config = dict(
    num_attention_heads=5,
    positions='rope',
    rope_theta=10000.0,
    decay_fraction=0.699,
    max_seq_len=512,
    train_tokens=182400000,
    max_steps=5567,
    dataset='wikipedia_en',
)
Each number is 50 + 15 x the weight over its row's rms, rounded and kept within 0 to 99. Layers, rows and columns count from 0. The size before them is the row's rms in percent of the matrix's.

# up: layer 12 MLP up, 448x160, rms 0.0799, rows 312-340, columns 80-159
# down: layer 12 MLP down (transposed), 448x160, rms 0.0742, rows 312-339, columns 80-159
# gate: layer 12 MLP gate, 448x160, rms 0.0858, rows 313-340, columns 80-159
up312 097:69 62 13 80 53 51 79 54 24 56 14 47 63 09 51 64 52 65 53 37 59 60 40 41 61 37 45 44 59 54 55 45 68 68 58 33 37 33 47 43 43 28 51 52 55 59 56 43 50 45 58 81 49 70 62 35 36 44 47 54 27 62 48 49 59 43 48 44 63 20 38 32 32 42 31 60 51 37 50 21
down312 096:73 20 61 46 29 42 42 53 44 60 63 05 42 57 77 72 49 17 34 58 40 47 56 52 61 16 67 53 65 45 38 59 48 40 47 31 37 52 52 34 25 32 55 66 64 66 34 23 55 33 37 44 59 42 65 54 53 36 86 33 67 40 52 34 86 49 66 36 45 53 53 61 48 60 36 40 59 57 43 64
gate313 105:38 57 69 73 40 55 29 55 37 61 38 39 51 63 23 33 37 36 40 68 50 56 71 44 61 43 58 27 39 46 65 41 59 51 35 45 45 51 24 59 49 53 31 78 48 62 58 74 52 45 62 59 42 54 30 56 37 44 75 57 76 63 59 45 49 65 45 31 57 52 54 75 54 48 30 32 34 50 35 59
up313 095:75 38 32 44 29 32 60 41 22 54 57 28 75 42 38 54 57 46 84 39 59 51 59 78 47 54 40 64 51 66 41 52 42 59 40 42 25 46 59 43 56 48 50 52 43 99 69 29 43 46 25 43 35 13 67 58 38 77 40 58 48 52 24 24 55 43 46 59 66 43 33 43 44 20 74 46 46 28 54 56
down313 095:57 82 84 21 61 48 61 65 53 64 33 37 51 37 67 37 53 53 30 55 49 40 71 36 52 69 64 38 62 37 50 71 49 65 35 56 42 66 63 52 57 44 53 05 69 46 31 26 49 70 47 59 39 26 62 42 26 46 82 40 47 47 39 44 41 62 84 70 46 28 46 49 53 37 48 54 58 40 35 63
gate314 093:73 53 26 38 73 74 48 66 44 50 14 42 59 54 42 56 58 43 50 58 38 39 33 32 73 45 49 37 43 80 33 39 35 53 75 50 50 47 27 83 69 25 65 53 62 54 33 59 68 51 55 26 63 28 93 69 73 30 38 70 69 44 57 34 50 50 57 25 60 31 53 28 55 29 59 50 29 47 60 40
up314 096:41 29 68 59 62 46 48 48 34 00 62 48 15 62 62 55 79 43 77 66 63 38 49 36 70 41 36 47 45 56 46 52 65 37 35 39 40 60 46 25 63 34 90 57 57 35 56 69 42 47 49 52 34 48 47 44 38 63 56 51 51 34 50 46 67 21 52 75 64 33 61 52 65 56 57 35 41 39 44 62
down314 098:27 49 55 45 54 61 42 45 46 36 71 57 49 42 19 70 56 70 34 45 77 50 31 49 62 43 49 80 47 59 36 53 50 53 49 28 57 27 60 20 81 37 48 42 61 49 53 17 43 27 34 55 63 34 41 34 71 48 38 31 40 64 57 76 65 52 58 44 33 42 62 70 22 30 51 43 52 23 68 46
gate315 100:41 64 60 56 44 68 52 65 35 66 41 50 46 63 69 32 48 33 27 64 88 60 41 44 57 65 23 65 61 56 28 43 46 73 53 53 52 39 47 49 36 56 35 20 43 40 69 46 67 50 56 28 61 51 46 54 41 95 24 37 43 64 58 66 61 37 20 17 59 54 47 57 54 56 48 63 63 49 30 41
up315 101:61 62 21 44 29 42 70 36 65 75 47 62 58 48 47 82 34 46 45 50 73 49 25 51 23 59 62 39 51 70 49 29 51 44 40 72 67 33 29 42 38 72 53 44 51 62 45 58 48 48 59 51 26 46 58 59 39 61 41 48 25 54 74 57 56 43 54 53 48 03 37 73 56 48 55 55 51 69 65 67
down315 102:45 66 42 56 58 71 39 60 55 27 39 36 47 47 45 54 54 39 34 31 61 54 51 62 69 57 45 67 54 35 52 54 70 60 52 35 24 57 59 47 43 41 36 58 16 50 37 65 71 54 18 54 27 27 74 70 36 69 66 64 56 78 47 61 24 28 38 25 57 31 70 39 77 51 34 38 60 32 52 34
gate316 104:41 26 42 39 59 62 46 41 48 68 43 52 30 38 53 29 52 28 63 56 35 45 38 73 52 71 38 38 25 51 22 58 38 52 47 31 11 68 36 43 63 56 71 40 49 32 25 36 69 31 77 60 67 30 56 51 47 71 32 55 26 42 29 79 36 50 33 67 44 65 43 27 37 51 33 54 64 47 45 42
up316 101:42 68 53 51 24 14 63 40 62 23 52 36 39 74 49 69 45 18 52 58 47 56 45 54 59 37 45 58 39 84 81 30 65 57 60 78 83 33 46 43 35 17 54 78 30 73 27 68 62 65 63 46 60 62 30 28 51 55 62 22 41 30 42 28 24 52 46 50 10 47 71 33 78 52 33 61 49 37 47 62
down316 102:38 49 57 38 53 58 69 70 27 51 53 51 63 36 38 39 49 55 51 44 38 32 55 74 64 40 21 67 39 67 52 91 32 21 43 32 52 67 57 49 32 24 62 40 72 26 42 54 30 66 52 63 44 66 36 39 60 73 52 53 50 47 53 70 66 57 46 52 34 66 55 52 74 61 42 54 44 47 24 58
gate317 109:24 49 47 34 45 49 48 73 80 73 56 69 49 43 27 35 23 54 44 62 69 40 35 70 57 50 39 70 67 48 55 68 27 46 52 56 43 53 46 51 59 49 70 47 45 42 31 34 43 70 64 48 37 66 45 42 48 41 57 24 61 58 38 48 55 62 36 55 58 48 42 31 67 33 43 49 96 51 49 50
up317 103:70 52 41 53 51 82 50 55 34 39 54 55 79 88 73 71 77 16 48 49 58 56 71 62 63 79 36 42 57 39 57 36 55 47 35 24 49 49 42 35 59 70 37 39 51 54 76 71 61 25 51 46 49 66 67 52 50 56 15 15 52 54 47 50 33 51 31 46 13 65 71 26 61 71 42 57 33 75 40 51
down317 095:43 57 14 30 56 25 68 61 37 76 24 52 72 47 30 55 62 31 65 65 41 56 55 36 35 54 29 29 51 43 56 59 26 53 50 24 47 40 52 57 46 54 58 28 36 68 40 44 36 50 36 64 85 58 55 85 49 45 48 45 42 35 53 44 74 55 54 62 32 42 29 35 62 38 50 52 69 45 42 38
gate318 102:47 47 28 35 73 69 47 51 68 43 59 39 72 54 48 51 46 52 48 65 58 65 60 42 64 59 27 47 93 83 43 53 61 53 45 32 33 59 29 24 63 81 56 28 38 44 54 22 43 54 56 54 79 71 48 17 41 73 36 63 44 57 46 66 65 63 32 36 41 33 58 31 83 18 27 51 54 47 80 57
up318 100:46 53 75 73 38 88 60 63 77 56 43 43 60 36 45 53 44 61 49 46 47 45 47 64 37 29 64 56 51 36 71 86 23 30 62 56 42 67 63 67 53 46 26 41 44 49 62 69 49 65 57 49 18 49 18 57 60 32 69 65 55 41 35 35 49 58 73 70 42 86 46 43 47 73 36 64 48 64 49 57
down318 101:48 70 37 71 45 60 72 59 51 44 66 49 69 47 56 48 61 39 65 52 62 44 48 23 45 40 35 56 46 42 52 26 46 53 50 71 36 40 61 45 79 54 71 45 46 75 50 44 47 68 63 50 24 71 31 49 41 49 64 44 89 45 74 27 72 66 67 54 38 44 73 74 35 47 39 42 55 55 55 26
gate319 102:23 46 66 27 56 48 39 56 40 71 28 26 61 42 41 33 52 34 18 60 67 43 59 19 42 47 53 49 65 72 81 30 40 63 41 50 19 55 71 53 50 56 42 68 27 31 72 57 23 46 53 34 69 57 46 54 67 41 52 61 73 56 51 30 31 71 45 38 35 44 35 48 64 64 45 18 47 46 41 62
up319 100:54 54 62 48 73 66 36 49 56 47 42 28 68 23 44 25 64 41 50 40 43 58 47 57 40 63 49 34 50 39 55 21 42 45 73 78 42 39 69 63 40 41 38 33 31 31 45 65 19 39 39 53 75 58 70 55 54 66 47 68 46 58 69 66 01 67 55 55 84 58 43 13 69 42 58 34 59 55 53 53
down319 104:34 52 32 53 43 50 38 50 01 52 38 59 39 12 58 55 23 53 60 65 49 61 46 45 34 49 39 38 45 71 74 40 30 46 75 46 52 19 44 48 61 51 35 56 42 59 45 42 38 50 67 41 55 36 41 51 30 49 70 47 51 76 70 71 34 27 50 57 70 78 56 29 80 27 43 57 71 54 29 01
gate320 101:35 59 44 66 29 42 68 59 59 55 46 63 64 51 39 49 66 58 29 47 60 29 80 30 49 45 44 68 65 52 63 62 54 56 60 20 40 50 59 28 39 45 45 55 69 42 27 85 60 37 49 63 71 50 47 29 65 64 45 62 40 48 35 24 41 64 80 56 40 32 64 48 50 24 67 42 36 41 61 26
up320 103:33 63 75 66 49 30 41 55 62 58 57 58 56 39 18 56 47 64 62 47 56 46 64 72 22 67 64 31 43 40 77 48 50 40 45 34 36 44 29 56 38 47 45 35 22 68 44 44 48 72 41 61 60 65 22 71 41 50 75 53 92 32 69 53 67 49 67 53 62 41 50 56 41 35 37 34 56 67 66 78
down320 101:50 26 48 47 55 57 53 57 43 42 28 53 57 26 61 42 44 25 70 58 54 55 35 60 53 48 45 57 51 50 43 50 45 72 61 53 48 38 52 51 60 54 54 18 62 76 83 60 34 54 31 35 51 57 77 45 45 42 36 56 70 73 39 62 65 57 40 63 71 69 99 31 39 61 38 42 54 77 44 66
gate321 103:60 51 43 50 25 62 39 66 43 69 52 34 61 60 49 36 37 30 45 57 63 29 61 26 66 23 44 55 35 47 44 56 42 30 63 43 55 55 42 52 47 47 54 57 52 31 57 42 38 12 93 53 67 34 46 61 31 27 44 37 42 55 62 47 39 53 22 64 17 62 66 79 46 49 43 56 55 46 32 72
up321 104:77 31 51 65 50 36 44 36 65 44 18 59 75 40 44 61 75 41 73 41 60 40 44 48 37 58 35 57 61 34 38 36 46 59 31 47 55 47 84 35 41 34 33 68 39 44 42 55 70 55 62 45 54 40 43 40 72 31 47 76 59 42 39 34 25 54 34 56 57 64 28 79 71 78 65 78 72 56 71 21
down321 103:31 41 38 54 54 42 43 44 62 34 49 54 63 62 65 71 41 48 68 34 41 38 35 58 66 66 46 25 37 40 35 46 36 41 28 24 38 29 49 42 75 54 37 37 67 28 51 43 33 30 38 39 37 13 57 78 55 46 54 65 28 60 44 22 66 61 74 52 41 58 60 48 57 43 75 28 32 64 49 47
gate322 095:54 38 70 58 61 56 53 36 44 46 52 60 46 53 24 49 75 56 28 61 80 46 16 49 42 28 54 58 56 41 46 56 47 43 71 36 38 35 50 53 16 58 56 26 27 78 55 44 68 50 55 38 54 95 55 53 24 70 63 56 45 56 60 77 45 42 55 46 74 68 67 64 50 32 13 74 55 35 23 71
up322 096:39 43 49 75 47 64 53 46 64 54 23 64 47 29 51 21 43 47 47 74 43 60 38 45 35 56 54 47 32 50 45 57 44 20 39 33 43 56 42 77 36 42 57 15 84 60 47 20 50 42 37 32 35 67 25 59 61 37 49 58 42 38 51 53 52 57 51 62 39 81 25 55 74 77 21 44 72 53 34 95
down322 097:45 74 68 44 65 19 39 54 38 48 58 47 58 61 54 64 45 40 57 23 64 53 65 33 40 37 57 37 43 70 52 25 77 97 21 51 46 81 38 36 58 57 87 62 23 42 50 60 63 50 35 66 59 23 64 39 41 51 52 46 72 59 53 38 85 67 64 47 48 23 52 45 42 57 56 48 42 75 62 10
gate323 116:30 58 74 24 54 50 29 88 63 57 78 43 49 44 44 42 30 39 34 46 36 59 38 44 71 66 52 64 44 56 49 36 43 62 49 40 35 41 78 38 63 82 32 63 40 49 57 82 52 36 72 61 34 67 75 53 20 70 62 61 46 47 25 54 35 18 35 55 44 71 32 61 37 45 67 21 42 56 47 56
up323 098:51 80 74 60 72 53 55 45 38 49 48 71 23 38 44 26 54 31 50 50 33 53 32 54 47 56 40 68 43 20 51 48 46 43 82 57 46 53 48 63 84 47 37 50 71 38 42 54 45 37 44 63 17 72 73 53 48 38 34 65 37 55 50 73 69 10 57 59 53 58 38 59 44 15 43 19 48 79 38 32
down323 096:50 83 99 73 68 50 32 45 57 39 70 64 55 27 72 68 58 54 74 48 44 48 40 54 59 66 48 35 59 36 56 37 53 42 65 58 36 59 35 58 68 69 56 33 27 56 41 34 47 52 54 35 60 36 58 48 37 49 52 71 55 58 67 26 57 52 53 52 41 50 57 57 26 16 69 10 53 57 64 55
gate324 089:61 51 32 72 58 73 51 38 56 69 72 33 51 55 49 49 45 15 47 22 50 54 29 69 81 60 41 71 48 57 40 40 43 64 86 58 53 60 49 36 68 35 77 47 52 47 64 39 51 45 67 48 57 79 85 35 63 23 45 56 51 61 42 69 54 88 56 56 57 49 47 36 53 38 40 46 34 38 50 41
up324 094:53 29 39 60 40 33 59 18 52 42 53 61 47 69 64 67 61 36 53 58 73 60 25 60 55 66 60 37 27 48 37 61 62 44 43 38 42 33 64 69 68 62 51 52 52 55 68 72 38 46 58 46 73 53 62 35 37 78 27 43 66 41 52 40 21 55 57 35 66 77 46 51 39 39 60 50 54 29 61 69
down324 098:56 43 64 56 62 35 55 49 27 22 57 74 50 57 40 41 50 45 17 45 62 49 31 66 65 36 51 44 49 61 39 60 50 63 33 32 48 47 61 55 73 47 38 65 62 60 22 73 54 44 36 35 57 51 60 30 55 55 42 39 37 71 53 53 48 36 49 68 50 31 41 43 65 76 70 46 99 39 47 50
gate325 107:31 58 27 31 45 13 19 39 71 67 52 46 51 38 22 78 66 79 49 57 38 22 53 82 24 53 47 57 51 56 62 45 84 52 32 59 39 77 20 68 50 67 81 58 65 48 44 49 65 47 75 58 52 58 56 26 37 67 53 21 59 54 35 18 59 60 37 38 48 37 76 43 57 64 47 39 67 30 44 30
up325 110:33 47 67 55 42 30 18 36 51 39 46 52 36 37 46 48 88 69 57 28 45 21 36 21 72 37 51 50 47 30 67 36 55 47 34 25 39 59 35 52 47 63 52 54 81 50 51 64 29 65 97 69 48 64 64 31 38 34 45 47 61 72 49 40 44 58 35 29 52 32 46 47 37 43 45 28 53 48 40 24
down325 109:45 51 51 52 38 30 39 36 55 64 48 45 60 50 44 31 51 47 37 42 30 51 58 57 27 75 40 25 24 26 56 75 52 58 31 53 52 58 36 27 64 45 83 51 80 60 58 69 61 39 41 49 51 45 43 58 35 72 42 49 58 73 48 28 49 54 68 85 51 46 43 57 48 50 31 49 43 68 50 22
gate326 093:35 33 53 43 37 62 09 57 55 46 27 27 48 31 61 43 35 52 45 74 55 34 27 12 56 53 46 32 36 41 10 38 42 27 63 54 28 29 52 54 49 26 49 50 65 29 53 27 43 48 55 49 87 53 45 57 42 53 66 74 74 55 46 75 36 77 41 60 49 65 16 48 54 39 60 54 25 41 43 47
up326 094:54 64 57 56 57 53 42 43 45 57 66 53 29 76 70 18 62 20 44 46 46 37 45 43 25 65 53 31 37 35 63 19 46 66 49 57 53 55 34 49 57 84 22 50 55 37 55 57 67 56 44 80 36 50 40 67 38 55 40 25 48 81 64 49 73 34 72 61 33 59 30 48 70 63 65 56 36 30 57 31
down326 094:55 48 56 42 24 61 80 53 37 61 63 41 61 63 52 21 55 28 46 24 44 66 39 76 38 52 53 47 50 29 48 48 78 39 57 55 49 63 84 47 47 38 71 66 45 17 60 54 23 44 29 37 26 50 39 30 67 41 14 39 34 43 30 50 48 48 75 54 44 45 41 68 78 32 57 39 76 34 27 50
gate327 108:65 61 22 51 60 60 45 64 71 60 75 65 09 78 51 26 33 45 37 65 45 50 38 28 53 60 59 62 57 56 88 52 58 85 57 25 54 58 71 61 43 86 60 52 78 51 44 56 36 68 54 50 47 75 70 42 63 49 35 71 43 51 50 64 53 59 39 41 51 25 59 44 66 57 57 28 37 42 44 44
up327 107:48 40 55 60 61 87 45 49 34 75 33 46 31 43 47 58 64 50 67 46 63 44 54 36 61 43 50 66 23 47 62 73 58 38 53 78 35 45 41 57 43 61 51 67 42 85 50 50 43 58 67 12 35 48 54 46 13 39 41 48 63 37 72 51 57 70 49 40 45 46 73 75 63 27 58 54 35 53 54 59
down327 105:47 38 48 35 44 51 46 38 13 77 34 51 38 54 54 40 61 60 36 71 25 78 70 78 47 53 45 36 57 93 49 65 73 45 66 46 53 36 66 52 62 62 55 48 41 41 42 44 43 37 61 37 51 33 50 40 26 22 53 30 12 68 60 39 46 34 34 45 62 47 48 57 54 53 33 69 44 52 58 57
gate328 092:39 28 46 45 40 32 73 42 99 69 58 63 59 37 60 30 30 55 55 49 55 36 66 08 72 47 53 59 49 65 26 71 51 31 28 26 34 41 45 72 57 39 58 62 31 50 19 52 56 52 59 67 59 61 43 54 60 46 50 45 62 47 64 69 29 43 73 52 44 59 74 76 40 49 71 57 61 71 24 56
up328 096:63 74 51 57 45 64 53 41 36 40 58 37 34 50 83 51 51 29 66 48 65 47 67 08 31 53 64 60 66 65 51 68 18 68 58 58 54 68 28 52 46 63 56 48 62 32 37 85 39 36 66 53 56 19 51 64 47 47 36 61 60 30 27 50 56 54 43 51 46 50 65 41 68 53 50 76 34 68 43 52
down328 095:61 84 36 29 32 51 45 22 53 71 11 55 65 55 48 51 35 74 38 42 55 51 53 39 37 51 61 34 65 90 37 45 74 49 61 34 56 42 64 33 24 39 46 44 33 54 42 50 65 57 41 32 46 23 51 70 74 70 74 33 57 47 21 46 29 53 54 46 56 55 24 74 42 59 45 63 54 39 46 43
gate329 093:60 47 64 38 46 43 34 79 31 83 71 48 28 53 42 24 51 65 47 67 51 28 53 40 68 51 46 64 54 37 54 50 62 39 58 37 36 43 57 47 55 49 39 73 24 47 43 40 43 33 78 09 40 87 47 86 67 52 67 36 70 78 37 66 61 37 58 40 34 38 27 51 55 45 58 33 57 61 43 84
up329 094:85 37 49 65 28 45 62 72 48 51 53 51 50 82 66 54 44 29 52 50 75 48 32 21 60 32 48 68 54 39 66 66 52 58 49 86 37 63 50 48 46 63 48 53 44 21 51 10 47 69 32 46 57 63 53 22 37 49 73 49 62 54 46 40 49 65 49 39 66 42 56 31 61 60 43 37 34 54 61 32
down329 094:86 48 63 48 31 66 49 64 29 52 37 34 52 24 40 58 46 70 34 35 52 38 51 57 50 52 45 41 70 57 73 50 48 30 55 14 28 72 58 46 56 58 58 41 52 13 40 45 62 55 49 27 53 44 49 72 49 43 50 33 48 59 66 34 43 27 44 47 52 54 36 64 40 58 33 38 46 45 44 38
gate330 105:28 45 23 69 80 37 68 58 62 59 55 41 73 17 75 51 61 64 20 45 72 52 45 34 57 29 59 44 53 51 31 46 43 33 57 16 44 56 66 37 59 61 51 42 15 27 60 61 34 43 68 63 47 61 29 38 45 63 66 55 41 48 61 73 69 34 69 65 53 69 66 72 35 50 46 50 62 72 44 66
up330 100:68 66 64 58 22 55 50 57 38 72 54 50 61 65 40 66 30 14 61 64 47 23 40 36 51 45 47 22 49 41 50 62 62 68 52 54 57 32 69 37 55 79 31 74 77 66 69 57 53 41 60 41 48 28 64 63 36 61 48 59 74 54 64 33 46 43 31 57 74 45 41 51 68 36 38 42 43 36 62 57
down330 101:65 46 60 61 22 27 18 46 64 47 57 61 67 65 61 71 57 60 40 57 47 57 73 36 46 37 26 38 51 38 33 59 19 61 45 51 39 29 50 44 50 33 56 63 52 43 47 39 59 52 26 67 54 27 55 70 35 66 46 69 45 56 44 65 43 40 61 43 68 70 54 69 40 72 38 65 67 42 55 10
gate331 094:49 73 61 36 40 37 31 69 31 39 71 55 49 50 64 62 51 52 39 69 47 23 75 28 51 63 49 61 67 40 16 70 66 27 46 34 41 52 45 35 44 35 56 41 45 48 51 34 36 48 62 70 36 46 45 67 59 44 70 79 36 53 24 63 30 37 39 62 55 62 44 75 21 61 18 40 62 48 33 35
up331 096:41 75 53 68 43 36 59 57 45 47 33 64 67 65 31 77 48 47 51 58 45 33 21 22 80 71 23 68 57 41 51 68 29 40 56 53 33 56 29 27 48 54 70 59 45 32 69 26 78 69 67 35 33 23 39 71 34 38 64 23 52 47 36 39 52 42 56 44 60 61 54 42 32 65 17 39 45 65 33 47
down331 098:54 40 99 47 49 42 73 37 32 60 87 44 32 37 60 50 63 52 37 27 12 70 57 62 40 59 57 44 56 52 41 49 53 32 41 50 70 35 34 49 36 51 45 44 40 44 57 40 32 56 52 36 66 30 36 45 40 63 55 56 53 48 44 38 39 61 65 52 56 68 39 71 40 69 40 39 49 45 55 46
gate332 095:50 42 57 47 26 65 45 65 52 40 51 45 72 13 60 35 70 54 68 51 39 37 47 48 57 53 53 86 48 49 45 65 83 23 33 40 50 79 36 43 30 47 50 44 41 28 54 43 26 56 74 64 54 39 52 35 48 72 49 15 78 57 44 29 40 32 56 34 90 37 69 62 68 27 72 74 66 47 62 68
up332 097:55 31 51 61 56 51 47 43 21 35 57 69 48 51 36 30 32 47 48 76 72 57 49 56 41 48 17 63 47 30 37 34 38 51 41 39 54 59 61 58 45 72 77 44 74 59 54 74 34 26 34 46 44 52 48 73 26 54 68 73 58 48 46 31 48 48 73 66 27 55 42 51 79 48 83 78 54 41 30 64
down332 098:50 76 89 62 33 57 56 60 65 53 54 39 42 56 53 75 82 62 77 56 48 50 62 45 27 35 67 38 40 49 49 44 52 57 38 44 34 57 29 46 47 26 61 63 53 37 45 70 99 58 60 53 58 43 58 68 60 55 72 54 53 68 75 44 60 22 59 64 39 75 32 30 69 45 67 40 42 68 69 15
gate333 095:73 34 29 53 43 52 53 41 45 27 70 38 46 66 59 61 30 80 33 85 33 42 57 28 32 66 54 54 49 53 70 53 54 50 43 61 15 56 34 31 43 52 41 36 32 51 66 65 36 32 72 42 14 54 34 71 50 63 52 52 74 53 32 46 49 31 38 55 57 60 43 53 33 33 61 45 51 67 10 67
up333 096:36 59 34 55 49 28 52 34 51 51 68 30 66 45 33 71 47 45 30 50 37 37 22 73 39 64 64 50 39 70 58 47 48 24 47 73 48 56 46 40 46 48 47 20 41 71 46 61 37 29 58 48 36 54 23 53 35 62 20 30 41 39 37 68 56 61 86 58 50 52 23 66 32 87 41 61 44 45 47 45
down333 096:62 40 72 51 61 55 43 30 37 78 41 42 78 37 46 42 48 53 57 50 72 41 51 46 41 63 57 43 70 31 49 64 64 68 39 42 62 54 52 82 44 32 31 55 62 49 39 36 50 70 36 84 44 48 66 38 29 48 64 69 17 74 44 60 58 32 47 26 58 54 55 51 56 63 32 39 40 70 32 77
gate334 097:43 69 62 95 67 51 50 58 33 29 46 50 38 51 31 65 62 33 60 54 69 42 58 52 53 41 43 57 43 61 44 35 22 60 66 57 75 60 36 40 48 68 66 49 57 47 31 50 41 55 34 46 81 74 41 44 48 45 59 48 46 52 43 70 70 71 55 59 51 11 46 31 34 42 56 48 52 52 41 38
up334 096:56 39 70 69 54 42 65 38 37 34 23 74 51 54 30 67 47 53 71 39 33 55 67 26 44 57 35 37 53 32 88 64 42 56 43 44 43 48 43 61 46 37 55 30 50 54 44 35 55 61 47 24 71 55 57 41 62 31 32 54 41 21 49 42 70 62 35 66 35 41 45 49 64 45 50 33 30 69 72 84
down334 098:37 44 41 64 38 72 30 59 50 55 47 42 34 71 43 60 53 52 50 55 65 78 54 13 63 50 49 15 63 36 58 73 69 57 63 54 61 18 50 59 25 49 55 58 46 54 62 67 56 52 39 51 41 61 42 32 79 42 36 56 38 56 29 51 74 53 55 32 33 64 52 40 63 48 59 51 28 50 53 83
gate335 102:72 42 67 41 45 51 58 52 70 69 28 55 62 51 61 69 52 61 36 40 60 13 10 47 58 60 56 87 52 53 65 26 33 39 45 56 34 40 58 45 62 56 49 43 33 45 48 55 41 53 28 43 51 50 72 41 39 49 39 49 61 47 54 59 32 44 55 46 37 43 69 30 57 43 68 47 33 60 30 39
up335 101:53 65 46 41 27 54 61 59 67 55 43 55 50 55 28 61 42 26 53 46 28 62 83 14 62 35 50 31 63 51 56 68 43 82 60 26 69 37 48 48 81 90 32 29 86 53 35 34 50 53 44 52 57 75 71 46 54 20 42 56 41 57 55 41 68 32 40 41 39 47 41 21 52 63 41 50 41 39 86 51
down335 102:63 57 19 48 45 39 55 68 62 41 49 52 56 56 28 44 40 57 58 31 27 45 53 55 40 69 70 42 65 47 58 44 18 34 34 42 29 62 26 51 54 56 45 62 46 47 40 40 44 58 51 65 45 59 31 26 53 53 34 24 42 24 50 47 74 39 58 37 54 53 49 40 60 85 64 71 30 29 43 61
gate336 109:41 71 23 36 32 64 33 54 65 61 79 31 42 44 34 33 49 61 26 42 67 54 79 44 47 50 55 38 35 90 48 58 50 42 47 49 33 88 44 35 33 64 50 62 63 60 44 46 51 16 72 57 55 51 49 51 50 72 59 61 63 62 56 66 74 58 42 26 25 60 72 53 62 44 12 41 54 53 78 46
up336 104:10 50 68 67 39 74 43 76 53 60 81 64 88 57 70 81 46 54 53 69 29 60 45 36 54 40 47 75 44 50 34 47 72 70 77 61 31 51 42 46 37 47 26 34 46 63 65 61 56 45 51 29 68 82 88 78 51 45 57 59 34 46 57 47 49 77 54 47 40 39 35 44 37 53 73 36 44 59 54 39
down336 103:37 56 60 53 33 65 37 58 69 57 59 49 41 44 15 62 16 51 73 61 45 43 66 53 31 47 41 39 43 44 53 55 65 49 45 47 33 40 70 33 54 83 37 52 31 60 69 44 52 50 86 46 72 48 63 64 65 52 60 56 46 47 50 67 68 51 55 64 31 35 46 41 67 65 31 51 65 37 49 70
gate337 102:66 62 82 53 44 41 32 44 68 65 65 36 34 56 53 87 51 29 51 47 66 25 28 61 58 58 66 34 49 44 43 44 57 41 37 43 47 49 49 44 47 43 29 46 37 51 68 48 71 41 51 48 54 53 28 63 45 32 17 68 84 57 62 57 67 24 41 23 70 58 53 46 59 51 68 66 72 42 24 46
up337 104:65 22 59 47 21 99 70 43 59 30 66 22 74 56 33 57 49 66 42 45 59 44 45 48 50 57 52 23 46 50 27 53 28 55 35 73 49 62 16 35 57 45 27 39 29 34 49 71 28 56 24 43 72 35 30 60 52 45 49 45 80 48 33 76 38 42 57 55 68 44 55 27 54 40 61 56 80 65 33 50
down337 104:28 30 47 41 38 51 46 38 25 34 18 41 59 17 73 29 49 62 44 44 51 50 76 39 43 67 45 65 47 58 46 48 58 49 59 68 53 54 44 29 58 45 52 54 71 73 48 73 46 71 58 49 24 63 59 52 68 53 42 51 40 45 26 47 31 62 50 41 70 94 32 42 34 42 43 26 29 62 73 63
gate338 104:39 47 48 86 58 60 37 40 52 59 65 33 39 35 35 12 54 38 73 42 39 30 50 62 65 60 43 33 26 26 53 51 51 54 71 52 34 43 34 49 44 74 31 65 40 53 67 69 58 13 67 43 27 33 56 88 57 77 44 55 52 52 73 40 36 47 38 69 50 65 63 37 44 38 53 86 60 38 57 51
up338 102:43 49 57 48 77 49 57 68 40 55 53 29 47 47 68 59 38 39 64 65 37 51 45 57 54 70 21 89 41 59 47 81 68 61 61 56 28 39 35 46 77 39 54 73 52 70 58 46 50 52 51 34 67 39 54 74 29 61 58 68 50 25 51 59 38 50 51 39 25 65 28 59 49 48 27 29 40 69 27 51
down338 103:29 63 44 55 66 15 46 82 54 36 34 54 56 63 38 76 49 48 54 25 64 57 70 45 48 77 31 54 46 49 44 34 42 58 48 53 53 34 47 28 52 37 68 62 78 51 52 38 44 67 15 57 38 56 58 49 49 52 36 56 45 50 49 72 44 69 57 54 44 73 55 62 43 33 73 38 47 46 74 46
gate339 102:47 31 15 54 38 56 47 48 27 23 36 76 49 43 84 38 46 75 61 48 63 48 52 50 42 50 41 43 45 48 30 30 56 33 39 35 45 48 28 71 36 54 17 55 30 41 56 44 46 78 44 73 56 62 43 49 49 55 34 44 19 46 40 70 63 14 56 39 57 42 37 70 40 53 37 32 68 48 39 27
up339 102:52 45 43 42 61 51 63 41 69 59 47 38 23 40 54 57 40 32 42 35 31 60 37 37 52 51 44 36 37 73 37 36 46 78 56 51 35 36 48 43 49 42 67 51 49 62 52 56 51 60 67 22 34 54 43 62 67 78 46 86 29 45 31 60 31 64 40 39 20 44 58 27 01 34 77 48 36 30 57 38
down339 104:51 46 34 38 55 47 66 47 55 43 27 73 39 43 52 59 46 47 58 69 45 39 62 47 48 65 73 30 56 24 37 73 86 67 39 64 56 51 65 70 48 77 44 28 34 49 46 59 60 28 38 15 56 57 43 34 50 59 43 48 52 65 51 49 61 32 53 75 36 51 32 23 39 54 23 49 31 56 47 36
gate340 097:49 60 56 27 44 70 31 54 43 53 52 29 45 57 41 47 28 45 57 27 51 43 43 29 44 80 58 53 72 55 51 47 48 48 26 78 72 51 52 58 53 61 58 55 42 45 52 49 41 31 61 26 69 56 54 46 51 60 44 53 80 73 57 52 67 59 69 50 55 57 24 52 84 05 53 48 84 52 36 56
up340 100:34 63 54 31 45 47 65 49 45 31 73 62 20 53 44 32 29 52 71 44 47 57 69 71 45 62 76 31 64 37 55 34 62 38 39 56 70 65 59 59 54 36 86 55 76 61 30 57 29 58 64 59 38 52 26 38 49 41 55 30 62 46 79 13 34 60 57 36 40 83 41 53 54 29 51 72 46 38 77 42